From a checkpoint of a small transformer trained on Wikipedia: 73.6M parameters.
Each number is 200 + 30 x the weight over its row's rms, rounded and kept within 0 to 999. Layers, rows and columns count from 0. The size before them is the row's rms in percent of the matrix's.

# down: layer 9 MLP down (transposed), 2304x576, rms 0.122, rows 1910-1927, columns 192-383
# up: layer 9 MLP up, 2304x576, rms 0.112, rows 1911-1928, columns 192-383
down1910,103,204,198,171,210,203,220,294,203,234,212,199,161,211,196,216,176,186,207,168,241,214,217,197,188,205,171,213,208,165,197,219,158,240,209,170,191,176,229,187,237,194,235,193,184,215,162,248,240,210,198,187,193,238,210,196,183,161,165,161,198,227,234,198,241,185,180,212,194,204,163,169,185,242,183,217,236,178,221,220,190,161,158,201,230,235,195,173,196,135,210,200,163,208,202,247,208,152,225,192,181,177,199,207,219,238,226,194,222,208,204,199,202,195,172,197,191,205,204,194,166,204,193,255,178,167,177,174,210,199,213,239,198,178,222,195,203,198,222,191,164,190,175,224,177,173,213,176,162,122,181,215,200,152,218,176,196,231,230,190,183,169,180,170,241,224,208,189,201,225,145,197,184,190,215,224,135,232,221,171,192,173,184,237,209,216,190,239,221,192,239,240,132
up1911,108,207,181,169,240,200,185,208,237,252,176,282,285,240,237,198,199,152,234,241,222,171,242,154,190,219,267,192,224,223,183,271,194,245,236,185,179,236,233,207,176,179,197,195,198,157,190,245,157,194,173,185,185,178,192,221,231,198,219,203,218,192,190,199,192,187,203,201,226,195,258,238,190,181,186,168,185,196,204,150,210,220,204,169,232,200,222,234,276,254,171,232,219,208,246,212,174,198,236,153,192,164,149,129,214,158,153,187,128,195,232,156,176,197,222,181,223,217,201,225,166,228,187,146,185,253,202,210,226,209,134,169,223,193,202,206,200,218,226,110,170,215,256,185,198,189,192,201,239,199,195,201,241,237,178,236,190,174,200,273,201,180,223,156,216,230,245,238,185,268,192,231,241,183,243,184,185,270,195,217,224,181,170,219,204,198,157,154,187,209,220,149,227
down1911,099,203,208,208,165,180,156,161,186,211,223,187,162,220,207,199,130,179,164,191,214,238,188,189,190,214,242,232,185,168,181,201,227,145,172,191,215,158,188,195,243,167,166,205,218,151,196,197,154,182,240,149,210,175,142,172,243,187,183,214,221,200,199,208,203,143,192,215,227,192,193,234,207,220,240,206,214,184,242,177,237,192,203,213,158,212,174,163,188,178,193,221,188,180,217,257,224,172,213,186,204,213,198,232,179,255,199,188,193,166,147,162,208,222,182,174,226,171,175,271,182,213,188,233,160,250,196,213,207,180,248,144,187,175,178,227,226,248,181,206,207,220,237,234,290,151,221,249,174,231,207,196,208,198,218,237,157,145,199,241,183,236,231,170,210,149,245,129,202,171,171,257,129,182,205,242,188,196,190,171,237,197,219,181,251,183,223,198,192,162,190,230,233
up1912,101,188,158,169,172,209,168,165,181,252,233,179,269,264,166,195,194,176,187,187,232,232,179,251,208,187,213,147,193,197,186,225,176,267,188,213,172,174,124,242,192,166,240,274,205,201,185,145,168,232,168,176,143,199,207,203,199,124,176,190,235,134,192,220,181,214,244,225,201,184,163,190,173,222,191,159,195,203,208,180,190,182,172,156,188,178,232,203,218,206,173,174,203,171,202,221,186,169,197,266,269,191,219,193,158,187,210,223,233,195,199,206,209,199,224,179,155,249,283,175,156,185,213,279,210,200,216,187,212,171,239,200,209,158,159,234,217,218,179,171,159,224,244,206,173,218,203,211,192,186,237,182,195,206,147,224,182,181,212,216,199,176,175,197,185,218,128,196,163,220,132,208,179,186,212,252,235,285,198,228,169,187,175,279,193,132,229,200,256,186,192,217,213
down1912,087,197,173,261,207,194,204,221,174,247,218,200,222,228,216,155,184,176,208,178,197,202,252,172,211,232,266,208,145,170,121,171,181,129,154,232,221,196,232,134,206,207,187,229,173,247,227,210,207,243,234,244,149,233,202,250,218,187,182,198,216,223,180,171,197,187,223,177,233,187,192,203,230,129,211,220,199,123,209,192,198,212,200,191,212,171,181,162,234,215,175,267,218,201,171,187,151,242,193,184,198,178,201,241,140,170,176,202,213,177,206,192,174,207,223,209,194,226,168,197,221,185,228,208,190,243,241,188,226,197,254,267,183,205,207,191,213,196,201,245,163,173,160,176,227,264,199,183,229,122,169,160,153,155,193,194,202,142,249,193,176,193,166,205,187,174,187,213,223,223,223,180,242,186,204,171,259,228,154,244,139,201,188,169,164,190,214,208,231,208,222,209,210
up1913,122,217,199,175,199,232,216,203,217,228,178,215,232,164,180,238,189,208,148,190,191,171,233,224,190,203,216,199,161,324,191,209,156,253,199,226,195,180,202,224,220,165,180,235,219,179,180,170,256,203,214,141,187,162,217,178,182,221,173,169,136,220,149,153,183,161,152,173,188,175,219,207,146,217,149,246,221,188,202,210,237,258,204,196,214,179,176,172,134,196,224,220,145,207,191,225,193,188,239,196,202,198,196,149,217,181,195,146,175,207,241,218,213,204,210,176,232,171,193,203,227,183,219,201,169,250,236,199,185,148,219,194,196,234,203,244,209,176,238,171,180,228,180,200,203,191,207,191,213,223,141,191,263,185,213,197,164,181,200,153,223,204,193,222,182,207,264,202,196,221,223,214,208,221,247,198,281,221,183,159,210,160,250,195,187,196,250,217,181,257,175,248,174
down1913,073,251,194,214,190,134,195,161,173,177,181,169,209,208,198,221,212,218,250,169,212,191,259,229,224,167,218,200,218,317,164,230,217,188,182,187,188,237,234,213,147,212,238,232,229,190,219,184,187,188,198,206,177,235,241,135,209,221,194,169,170,225,164,204,205,215,227,144,205,207,256,200,203,230,183,212,186,189,214,193,196,201,219,216,224,210,211,168,162,188,219,198,208,189,245,215,210,253,223,159,184,188,136,246,206,226,207,192,176,204,254,235,254,204,205,175,232,233,197,205,163,206,203,202,178,226,175,185,173,147,180,228,216,167,205,195,246,190,205,151,199,152,203,222,216,224,205,206,206,186,233,223,160,189,182,193,196,182,183,225,219,198,245,216,224,130,142,184,191,222,169,170,186,203,194,200,232,222,214,225,206,218,173,227,197,175,304,191,200,163,196,203,212
up1914,101,237,210,253,202,205,201,166,261,236,137,215,209,196,188,158,245,240,164,212,207,191,195,198,215,189,179,174,197,221,212,182,225,225,241,199,211,237,214,199,205,211,210,162,187,232,213,205,169,231,192,151,252,219,234,150,162,163,157,166,220,179,175,217,178,246,266,212,215,236,203,199,203,180,170,239,181,242,199,173,211,205,179,182,204,241,275,184,204,195,197,224,232,209,249,168,227,173,236,205,246,229,298,208,178,225,230,222,221,232,165,242,255,152,209,212,178,199,211,246,209,214,153,155,191,198,180,203,212,221,184,216,208,249,236,211,207,210,174,205,172,157,181,150,198,225,210,186,237,161,161,197,228,198,219,211,254,222,178,159,145,207,197,204,209,243,136,210,223,233,181,179,216,209,164,204,186,205,162,162,237,215,260,198,182,180,180,206,229,250,187,204,198
down1914,100,207,224,238,183,226,207,159,217,212,201,190,221,194,225,183,247,217,162,232,229,221,195,164,248,208,220,150,190,184,253,202,226,170,206,240,152,174,206,236,250,215,205,212,238,142,208,252,208,189,199,189,181,222,202,199,245,190,189,168,166,205,241,152,197,209,230,197,186,171,200,211,171,222,193,126,236,224,216,182,218,256,185,175,217,247,187,229,138,172,158,238,175,156,237,160,226,198,223,210,169,241,282,197,209,198,186,186,175,273,152,188,250,151,235,185,218,202,167,168,242,220,184,215,226,198,225,180,218,184,265,199,207,205,173,196,221,132,177,159,195,214,234,198,194,188,158,238,183,187,205,163,229,145,224,201,143,217,254,196,244,207,192,175,205,201,208,252,205,180,226,221,162,225,236,189,196,215,231,171,212,256,215,182,161,220,227,213,238,184,168,220,178
up1915,104,239,205,217,186,226,180,207,252,198,236,208,149,182,259,217,203,198,239,208,207,218,219,194,187,208,153,195,192,183,210,202,237,167,237,204,192,205,192,184,207,215,154,173,204,164,218,180,200,172,159,148,175,179,206,126,217,204,207,197,178,156,214,204,142,244,223,233,223,179,178,220,243,210,168,172,217,107,205,160,212,193,140,174,197,149,220,208,214,179,164,162,179,174,194,190,205,171,193,219,206,221,209,221,224,207,233,210,166,191,226,235,237,252,153,212,229,188,225,181,214,158,155,170,254,234,159,156,213,226,214,196,160,228,207,222,149,195,205,124,179,212,188,215,213,132,151,226,164,239,258,273,177,207,186,208,186,204,237,199,180,213,218,193,200,208,197,199,229,246,207,171,144,186,174,148,203,187,259,228,215,179,155,216,197,233,210,210,157,176,183,238,169
down1915,106,200,132,189,170,237,202,187,209,183,287,226,199,183,173,181,150,186,217,205,173,216,181,165,205,213,164,230,185,191,264,230,184,194,171,226,199,167,181,188,199,151,192,218,210,199,198,155,219,203,219,252,245,186,139,211,215,198,218,178,188,271,185,212,153,138,193,237,183,172,178,190,128,247,197,222,195,163,202,168,141,224,223,179,220,203,181,206,212,154,183,152,193,188,184,202,222,129,216,228,235,218,237,206,192,234,183,194,142,184,258,218,192,252,204,250,195,154,190,192,192,174,218,245,205,152,256,197,178,184,216,165,212,217,232,224,236,222,238,211,180,195,167,180,206,211,183,170,231,155,173,223,190,243,199,175,122,210,189,257,211,237,210,261,151,206,230,177,152,205,165,225,190,160,176,208,185,176,189,216,178,167,260,184,218,242,254,180,154,131,198,162,213
up1916,099,193,251,135,217,157,225,214,191,225,186,249,257,170,207,241,201,179,218,227,175,171,154,224,155,238,208,213,203,219,206,135,159,253,187,268,188,245,162,232,208,198,215,227,237,181,207,213,160,198,183,233,148,196,123,143,223,198,175,221,232,206,243,200,197,117,187,176,180,239,189,247,206,224,210,221,243,174,193,186,193,188,159,135,247,196,232,162,220,203,194,155,197,177,202,166,186,156,209,206,199,167,212,144,175,209,216,195,265,178,181,198,155,190,274,274,156,217,189,226,209,213,174,239,235,189,253,221,216,164,228,182,213,225,219,184,198,201,187,240,203,171,202,232,190,189,203,232,221,204,148,192,188,202,206,166,233,217,224,191,181,196,227,224,266,208,183,200,176,229,184,209,162,230,225,193,179,200,171,147,179,202,195,193,230,138,225,166,211,199,264,177,205
down1916,100,177,225,177,227,166,174,107,188,224,185,226,231,210,215,165,208,180,200,228,205,220,210,224,216,199,204,123,238,240,176,150,221,206,124,176,262,217,183,147,208,194,182,193,223,235,213,216,219,186,206,223,228,222,189,175,204,187,230,196,206,178,220,131,206,181,209,264,176,162,199,183,199,173,180,254,178,232,186,148,195,207,224,178,205,246,195,210,227,156,214,140,200,193,240,172,176,127,193,238,191,173,159,171,182,168,203,215,276,193,179,205,243,211,175,208,219,146,193,140,213,212,157,222,209,184,195,184,136,209,194,187,211,178,166,240,210,228,195,256,241,182,194,141,252,161,188,146,231,136,168,273,214,176,200,214,180,213,190,205,186,195,222,237,168,161,239,205,142,164,151,253,201,174,183,199,223,191,201,175,188,176,225,163,182,227,175,236,241,195,182,180,139
up1917,095,142,191,180,180,208,203,204,146,237,187,221,208,189,209,195,203,201,218,242,224,210,173,241,194,155,133,231,192,219,162,194,236,225,222,231,202,217,230,211,202,198,215,228,163,176,198,199,179,167,180,159,193,142,192,210,201,189,205,182,218,187,223,230,153,187,172,184,234,203,193,220,187,199,173,285,187,194,185,247,238,217,202,162,220,212,185,216,215,192,239,144,177,267,194,201,174,198,239,244,206,241,168,205,205,198,223,154,175,197,218,174,176,132,207,244,207,260,198,204,191,150,237,198,227,178,164,187,199,218,227,213,230,193,227,226,209,178,201,242,162,252,192,218,188,139,193,215,179,158,185,152,189,229,171,251,165,235,208,221,168,172,253,153,169,195,262,215,214,166,171,207,185,202,163,268,180,207,225,188,228,216,260,144,234,179,223,159,159,232,223,167,229
down1917,098,162,241,199,207,210,245,202,207,166,197,192,209,214,249,185,223,245,221,194,235,209,188,184,139,215,200,173,207,147,171,215,209,182,221,225,194,241,232,213,175,296,211,203,207,232,195,143,198,156,178,193,184,180,173,212,227,219,260,206,208,244,193,198,206,176,238,192,186,201,181,165,198,233,208,156,221,163,235,219,204,195,246,299,153,228,232,254,200,267,205,212,223,119,208,198,197,204,208,191,221,211,234,219,204,157,209,169,177,214,216,198,209,234,240,272,156,192,168,167,173,148,235,190,203,181,215,184,214,171,213,198,210,206,213,204,213,150,204,210,177,250,210,191,201,210,196,183,213,216,175,211,195,202,253,203,174,212,205,174,185,160,216,172,213,219,237,143,231,177,183,210,197,190,201,252,167,144,194,237,218,232,201,139,283,212,212,153,200,164,279,198,221
up1918,100,204,159,206,204,156,157,207,126,175,175,154,191,206,198,165,196,210,218,195,174,194,177,254,206,205,206,183,198,91,199,173,240,227,183,203,184,212,145,186,193,212,136,160,212,203,201,230,258,206,184,180,210,236,196,200,172,227,240,181,166,182,169,242,217,185,172,233,153,200,267,217,240,218,221,252,198,186,205,190,256,156,212,200,144,167,227,160,253,180,232,157,209,183,160,227,199,198,161,206,186,196,151,184,167,223,221,140,222,216,174,211,245,224,217,163,265,182,201,157,227,195,151,196,207,168,209,138,236,146,212,227,183,200,167,216,180,255,204,190,211,191,197,153,189,182,161,215,175,206,237,163,193,142,166,203,230,140,220,204,188,214,182,202,213,186,226,184,200,168,240,189,160,169,215,206,190,248,195,180,145,191,240,174,171,159,243,225,198,190,173,221,249
down1918,101,248,207,164,231,192,185,202,215,183,174,263,197,188,138,226,204,210,175,214,174,219,261,190,246,234,189,207,207,187,200,117,225,219,156,189,222,220,222,180,196,205,209,251,201,265,173,149,211,202,203,168,223,181,170,232,140,217,200,226,159,232,261,228,149,195,198,149,248,211,190,166,181,189,200,205,189,216,186,224,191,210,145,213,205,227,186,225,181,162,255,184,233,188,190,133,169,192,221,202,233,256,175,189,166,174,173,192,201,240,175,186,171,170,208,161,242,216,222,185,191,266,208,210,154,147,184,228,214,149,217,154,203,172,171,194,219,216,184,202,261,190,219,191,158,209,223,211,227,210,171,154,138,136,292,237,237,186,175,201,186,201,240,272,193,224,164,219,210,158,146,216,164,198,241,220,196,254,162,173,179,256,204,195,162,215,216,207,190,164,162,134,187
up1919,095,186,217,229,241,198,157,196,224,199,257,186,209,185,219,198,207,209,149,169,165,162,209,167,191,215,180,213,161,208,249,241,176,217,234,207,229,203,241,198,164,167,210,176,210,176,223,169,161,188,213,196,186,131,204,216,193,211,214,135,204,237,260,184,210,253,171,230,184,149,172,207,211,241,235,159,207,190,166,170,215,197,160,197,204,190,220,160,207,211,200,165,133,218,224,179,183,251,229,211,196,184,195,199,253,191,239,198,160,207,163,161,177,237,179,176,189,203,228,196,171,165,220,207,137,226,143,195,197,230,225,162,207,133,208,194,219,236,213,186,234,133,190,186,233,249,201,199,230,184,182,217,192,202,157,213,188,201,210,188,144,180,225,234,193,182,209,198,183,168,225,199,171,174,174,187,186,229,151,168,200,172,205,187,201,178,209,151,229,197,236,246,181
down1919,103,232,211,225,180,185,165,236,226,210,139,215,217,196,162,175,160,207,178,171,226,176,210,175,220,217,190,179,175,135,278,185,181,140,201,182,184,174,190,210,192,206,184,174,188,216,271,231,176,208,187,193,201,176,248,166,208,199,210,185,209,185,227,191,169,206,207,189,208,197,196,157,202,195,135,201,225,253,140,204,218,208,225,207,136,273,252,182,186,192,178,231,159,182,167,181,200,151,187,182,178,184,168,170,205,161,217,208,230,218,162,211,196,189,187,219,196,243,117,224,153,196,210,249,204,248,207,181,196,227,200,169,239,219,254,226,210,247,182,222,183,183,199,250,237,200,197,190,185,165,221,218,188,195,211,285,151,186,169,227,138,210,215,171,213,198,211,201,189,200,189,175,160,157,225,196,206,206,198,205,189,223,237,220,158,207,228,191,201,216,230,204,161
up1920,090,193,217,288,202,164,181,141,146,211,195,195,214,197,170,182,218,171,198,196,214,195,190,222,205,181,217,155,230,222,176,188,216,218,179,201,167,161,273,185,178,187,230,222,208,173,218,180,216,187,179,140,201,199,166,245,202,199,192,219,177,117,206,168,196,155,154,216,185,216,226,206,219,169,213,235,244,209,209,177,201,203,220,230,220,175,164,201,249,194,182,162,249,187,267,192,211,206,193,228,283,201,159,191,261,178,225,159,182,171,204,239,200,207,197,226,216,201,213,196,214,222,251,244,172,226,237,195,182,221,264,214,181,247,180,216,188,259,180,147,199,191,251,204,184,177,233,187,201,169,230,212,205,216,165,215,198,233,222,242,186,183,174,203,201,258,251,230,148,201,223,160,198,171,213,245,213,166,147,176,191,187,240,230,171,212,182,247,182,194,200,229,210
down1920,097,223,190,159,191,214,238,216,185,177,236,211,194,247,201,221,265,208,189,222,165,219,166,214,247,195,193,174,169,149,157,169,189,256,118,141,232,169,188,185,217,165,189,227,217,159,208,228,182,195,180,193,234,150,217,189,256,242,275,184,221,202,182,213,223,194,190,163,198,189,149,200,253,225,202,183,194,168,183,208,153,204,196,172,179,158,213,203,171,175,163,207,217,199,201,136,210,212,207,234,241,202,205,235,247,247,188,234,219,237,176,197,155,204,205,171,230,163,199,193,197,242,161,190,235,180,137,229,189,183,176,274,211,190,151,225,233,184,225,210,202,223,194,244,183,139,189,191,205,175,179,174,202,185,185,216,183,219,279,159,199,130,196,227,221,219,200,218,235,197,237,184,121,253,205,207,246,161,217,151,209,160,230,217,175,242,212,206,171,187,157,173,219
up1921,102,208,185,229,204,218,237,217,182,180,161,206,180,186,246,180,226,188,231,239,227,215,224,246,224,235,235,183,146,271,196,227,222,225,180,203,229,209,229,233,230,191,256,209,196,204,171,233,175,181,159,204,155,190,174,253,246,124,264,217,158,192,191,271,237,173,176,178,241,193,235,193,171,176,220,157,255,221,171,202,204,146,197,177,237,174,213,173,206,159,194,222,244,176,194,180,207,144,152,204,139,270,265,206,157,220,224,231,132,191,225,183,213,194,178,204,229,226,173,192,180,160,134,196,195,207,156,166,152,236,268,207,176,191,220,238,170,223,203,191,219,197,244,221,197,199,203,175,188,204,202,181,181,193,198,182,189,247,187,249,190,242,251,179,211,181,182,154,215,171,188,167,231,191,202,236,234,224,210,212,210,205,180,160,245,175,214,194,251,185,239,217,177
down1921,101,163,132,205,203,211,247,198,148,157,254,179,184,188,198,190,167,216,179,223,228,183,159,123,232,192,249,154,221,211,188,192,264,261,212,191,201,174,229,193,201,188,207,215,198,213,175,194,228,200,192,200,188,173,188,186,144,184,239,172,139,142,180,115,191,199,195,211,187,204,214,203,224,235,163,188,184,191,188,200,202,188,253,193,204,219,185,194,194,189,252,181,191,232,156,207,276,191,186,201,200,211,215,229,215,217,212,205,164,187,191,184,203,132,119,138,213,232,168,190,210,171,160,154,215,198,208,168,181,188,186,150,188,193,193,235,211,223,162,183,192,224,194,160,222,162,255,218,148,185,251,113,165,183,192,208,230,249,159,275,158,232,224,187,204,226,156,230,222,167,163,214,228,184,150,214,166,230,191,117,190,181,202,179,201,132,180,155,201,245,229,165,225
up1922,099,205,233,177,212,171,222,215,203,213,211,152,193,146,225,168,193,184,204,297,184,199,214,213,243,212,213,189,231,203,186,221,195,200,196,156,147,168,168,167,259,224,204,192,177,194,186,190,222,249,188,167,249,195,204,243,191,160,156,182,187,235,230,218,187,175,148,254,235,192,226,212,195,183,175,281,155,234,235,211,222,222,209,219,191,170,164,216,138,250,177,201,197,180,186,245,147,216,203,214,164,174,220,210,158,208,191,134,220,206,207,261,181,216,182,227,170,179,192,162,161,185,146,167,223,202,248,214,227,207,169,242,234,219,189,207,207,182,133,193,191,169,252,194,220,205,238,208,169,291,218,171,208,213,181,175,172,187,229,175,205,217,155,184,243,227,208,177,216,211,179,188,250,218,178,185,291,197,142,212,181,159,218,206,194,242,196,189,130,198,212,174,180
down1922,101,219,201,230,208,201,227,200,215,190,202,245,170,216,207,173,218,196,234,188,169,148,201,231,198,161,201,184,190,203,231,150,162,214,207,241,204,149,196,150,223,156,214,173,176,219,201,187,196,176,236,143,198,251,225,188,229,173,163,193,199,156,173,219,175,193,165,193,202,216,252,184,181,190,180,178,183,153,208,209,213,219,232,196,262,199,164,230,199,190,226,196,167,203,152,164,156,207,231,180,163,178,196,207,176,246,183,205,263,144,167,227,132,218,207,178,177,227,215,202,217,213,185,237,159,227,160,199,150,180,219,220,150,133,207,162,198,216,178,167,227,200,145,174,184,201,204,213,251,227,193,243,166,220,209,229,178,196,176,151,175,201,179,209,179,206,168,177,182,143,171,220,210,207,230,195,223,237,232,264,189,242,225,208,216,277,200,195,163,238,156,212,143
up1923,098,204,179,224,151,207,227,231,281,214,179,199,238,187,214,204,203,166,205,231,222,215,205,232,184,160,211,175,185,247,185,174,253,164,205,200,212,189,128,210,209,233,154,206,196,209,244,194,218,224,181,246,203,213,205,194,262,245,170,188,158,170,222,148,213,226,187,188,172,230,158,205,184,239,128,235,196,184,231,200,179,168,218,225,215,210,201,205,188,232,178,226,195,165,184,144,174,225,204,179,236,187,186,225,227,229,267,163,147,215,215,162,224,202,200,224,157,200,181,174,275,236,149,235,214,198,185,238,219,178,220,238,196,213,158,198,149,237,213,148,223,151,200,183,209,199,218,182,223,170,158,194,189,150,207,237,221,222,163,168,213,160,214,239,191,245,165,210,112,152,198,227,201,206,180,184,205,229,217,179,213,196,222,181,203,136,218,198,165,210,196,217,208
down1923,101,194,203,234,282,206,186,181,178,185,194,221,211,213,145,200,233,185,171,140,115,195,228,236,168,138,216,207,225,211,199,195,156,192,210,200,206,200,168,243,155,214,171,234,236,216,272,230,170,239,193,215,164,219,252,202,144,181,219,186,197,180,233,171,249,217,230,232,222,195,189,186,182,193,211,188,163,207,190,235,219,161,218,130,189,237,149,201,146,147,185,231,222,218,163,170,156,227,155,214,203,108,165,206,213,218,162,158,132,160,179,195,205,189,189,179,180,189,166,171,174,211,167,259,226,178,202,206,211,149,213,163,170,258,180,206,203,166,194,178,172,172,179,206,196,165,129,264,237,198,169,211,205,231,163,221,215,264,191,178,232,191,206,168,210,208,224,159,219,251,126,156,210,234,195,127,192,179,203,169,206,183,244,153,189,229,174,162,210,175,194,230,211
up1924,094,180,227,169,263,173,149,185,152,192,159,196,198,176,245,152,218,235,197,182,243,208,138,263,188,183,229,227,214,222,165,217,182,202,176,199,150,189,183,270,148,191,183,171,211,219,210,201,184,204,234,214,174,222,207,280,182,227,194,181,205,246,232,179,177,166,196,261,151,185,172,214,208,164,175,195,215,177,184,215,197,168,196,167,203,189,209,231,208,194,172,171,229,227,204,167,171,186,207,195,181,217,157,171,236,199,258,200,192,240,175,206,144,215,197,246,151,182,175,166,123,198,208,230,178,179,198,201,227,215,178,171,169,288,213,192,192,178,148,211,240,218,187,230,227,174,186,149,262,232,204,221,185,199,187,167,209,241,204,219,128,165,256,187,190,158,214,190,195,209,220,184,185,193,158,225,152,165,159,206,211,187,244,205,192,146,217,220,188,232,225,147,222
down1924,097,189,202,226,222,199,186,205,201,204,191,197,220,229,239,150,159,210,182,246,207,158,199,172,207,193,221,192,227,141,196,213,203,206,197,150,263,171,212,230,210,200,222,219,202,150,228,176,182,263,159,216,126,170,176,197,126,228,179,195,251,158,211,167,191,193,154,183,203,168,203,135,150,134,244,207,190,207,175,159,167,167,210,219,167,172,185,183,231,209,217,187,246,175,164,219,133,190,156,264,194,133,182,178,217,169,205,186,214,202,245,209,223,152,236,163,200,189,180,159,187,232,187,211,226,182,199,169,217,148,184,241,203,204,201,185,195,245,187,196,183,192,179,189,219,179,180,229,215,202,149,179,97,124,213,175,205,154,117,252,197,194,210,216,165,198,169,113,265,185,204,216,211,173,163,190,194,250,153,198,144,171,203,193,168,221,200,220,189,184,207,220,196
up1925,104,210,237,153,226,196,234,187,228,162,183,158,217,177,193,127,216,182,187,229,123,152,182,166,175,162,211,233,143,193,160,173,165,190,157,182,196,196,215,266,175,134,219,274,218,151,182,199,155,205,205,198,207,200,186,206,208,205,242,188,252,211,166,131,214,185,188,236,200,184,194,226,207,216,224,238,224,201,222,188,267,210,201,206,246,213,183,198,199,210,167,223,222,197,181,220,259,236,195,231,168,224,217,138,228,233,208,194,151,173,161,196,218,181,191,207,234,195,242,225,247,185,207,195,244,185,206,204,181,202,202,217,203,194,152,263,211,166,243,215,196,163,207,182,182,176,258,223,156,234,181,246,191,219,227,231,210,191,217,172,177,162,189,211,158,254,200,201,194,208,202,245,201,203,211,198,202,175,198,191,164,194,204,227,197,196,224,235,173,246,236,157,210
down1925,102,195,157,216,193,228,210,142,161,170,178,219,160,140,282,181,240,181,170,207,172,197,209,196,230,208,212,231,229,253,215,150,185,126,213,197,198,207,204,199,132,191,180,210,202,247,225,205,182,179,205,216,215,207,165,191,189,188,203,187,161,173,197,208,165,184,179,223,248,213,178,197,225,218,184,196,190,192,163,185,267,255,228,209,221,186,182,212,182,153,176,188,193,174,204,196,202,215,192,218,138,165,179,207,172,177,199,176,202,223,160,224,218,230,168,172,240,209,248,167,209,184,170,195,220,226,194,184,215,158,220,201,145,238,162,225,181,192,190,221,168,214,187,173,199,182,209,196,152,198,159,184,237,181,175,184,223,203,235,230,221,203,176,148,197,200,169,198,136,194,215,277,198,249,243,249,206,201,190,216,193,199,227,239,163,253,214,168,187,262,203,223,203
up1926,094,218,211,210,236,184,180,183,209,190,151,203,182,221,198,181,128,183,250,231,175,171,184,214,231,201,176,255,165,262,191,177,193,187,222,219,208,141,200,253,179,181,212,214,214,193,238,232,199,164,194,172,203,238,236,210,184,137,218,208,190,221,226,243,222,216,192,196,201,193,205,232,242,251,270,194,249,154,198,193,197,281,176,159,208,201,275,168,267,241,168,171,174,200,237,149,204,215,191,203,177,228,184,223,238,244,208,217,191,191,165,164,209,193,193,260,231,215,178,207,212,210,197,195,201,159,175,154,159,188,197,197,200,156,165,231,185,224,219,175,225,251,224,222,194,212,231,188,227,132,235,171,195,271,223,193,237,205,164,174,232,186,197,222,156,188,204,246,206,203,209,176,224,236,217,172,179,212,222,209,235,234,202,178,163,223,197,229,217,250,179,247,195
down1926,093,205,178,232,238,189,203,178,252,247,136,228,164,179,192,195,192,168,208,195,189,190,204,166,237,193,178,220,179,237,200,230,185,230,185,213,214,210,197,152,223,211,204,180,191,198,224,240,187,215,260,231,187,231,131,126,176,185,178,145,191,215,223,160,207,174,119,139,235,202,173,177,139,152,157,205,223,162,209,182,185,201,178,230,218,195,172,237,179,219,200,191,182,237,195,174,219,262,209,197,253,175,152,149,186,174,166,213,142,215,164,232,182,189,219,164,204,211,190,197,175,199,227,174,133,225,173,283,183,222,162,156,194,179,178,179,181,221,176,231,224,220,145,164,178,181,216,230,193,192,233,214,122,197,178,183,223,205,217,180,186,216,191,228,238,245,221,163,222,217,157,229,261,216,170,234,212,218,213,208,242,238,200,138,141,176,205,184,224,113,220,235,154
up1927,099,201,221,236,235,144,233,213,163,240,227,209,223,196,213,200,187,227,259,192,194,199,221,187,183,215,206,207,213,246,208,190,240,215,224,187,168,174,253,195,201,187,166,157,278,222,228,206,229,215,195,200,275,187,212,167,256,135,202,266,203,185,200,233,232,275,201,174,176,187,208,149,181,219,146,227,205,190,244,237,228,193,202,163,175,238,257,199,199,170,177,180,128,217,188,146,173,147,209,245,182,169,179,254,256,211,114,175,276,206,232,200,135,182,176,203,178,212,152,219,205,172,210,208,224,228,189,184,181,175,183,237,270,219,191,189,208,175,215,250,225,196,192,155,157,184,188,245,169,219,206,216,203,209,208,204,258,218,213,244,253,203,186,174,213,176,211,207,170,165,171,221,188,224,197,216,184,209,174,199,170,183,240,209,113,228,205,141,239,191,206,230,159
down1927,105,177,243,260,143,258,191,181,184,143,209,216,231,201,257,195,212,199,191,215,181,187,231,159,194,159,202,195,175,159,200,170,182,170,188,213,153,222,246,166,222,177,126,200,257,194,239,194,243,215,179,189,220,218,185,194,163,174,223,201,177,162,125,174,176,219,239,202,209,236,168,112,173,191,217,221,190,203,209,205,220,210,227,138,147,131,215,194,222,200,137,166,208,210,163,195,199,225,225,253,116,202,167,204,223,147,187,217,204,170,187,244,174,210,188,237,185,195,191,207,245,175,190,201,155,214,192,210,221,145,209,203,230,197,189,184,242,180,178,214,208,216,185,188,147,248,195,275,185,227,184,176,205,184,180,252,254,198,158,203,170,208,187,205,201,173,205,228,132,196,183,245,236,171,206,187,129,206,176,224,133,186,145,213,152,188,223,195,175,201,208,203,173
up1928,099,200,217,197,237,233,217,211,196,164,201,238,180,191,221,181,175,181,182,160,233,208,295,198,224,192,200,193,240,232,184,183,224,191,173,176,189,189,244,223,193,206,170,218,201,182,168,178,197,236,182,203,230,170,196,151,212,237,219,217,237,255,209,211,208,206,179,195,217,160,230,186,207,197,230,256,176,181,235,187,270,222,135,204,175,163,213,237,212,196,195,215,263,241,221,215,221,210,160,158,148,176,200,220,241,219,184,159,179,156,162,182,209,229,214,192,181,209,224,188,208,183,225,204,223,219,205,135,225,250,256,248,160,196,254,226,183,221,199,169,190,138,227,176,218,143,214,180,169,168,212,215,200,211,258,211,184,243,176,129,159,241,196,153,167,150,183,239,230,197,180,233,187,194,169,216,232,225,179,185,193,239,225,199,225,214,218,231,170,204,182,206,253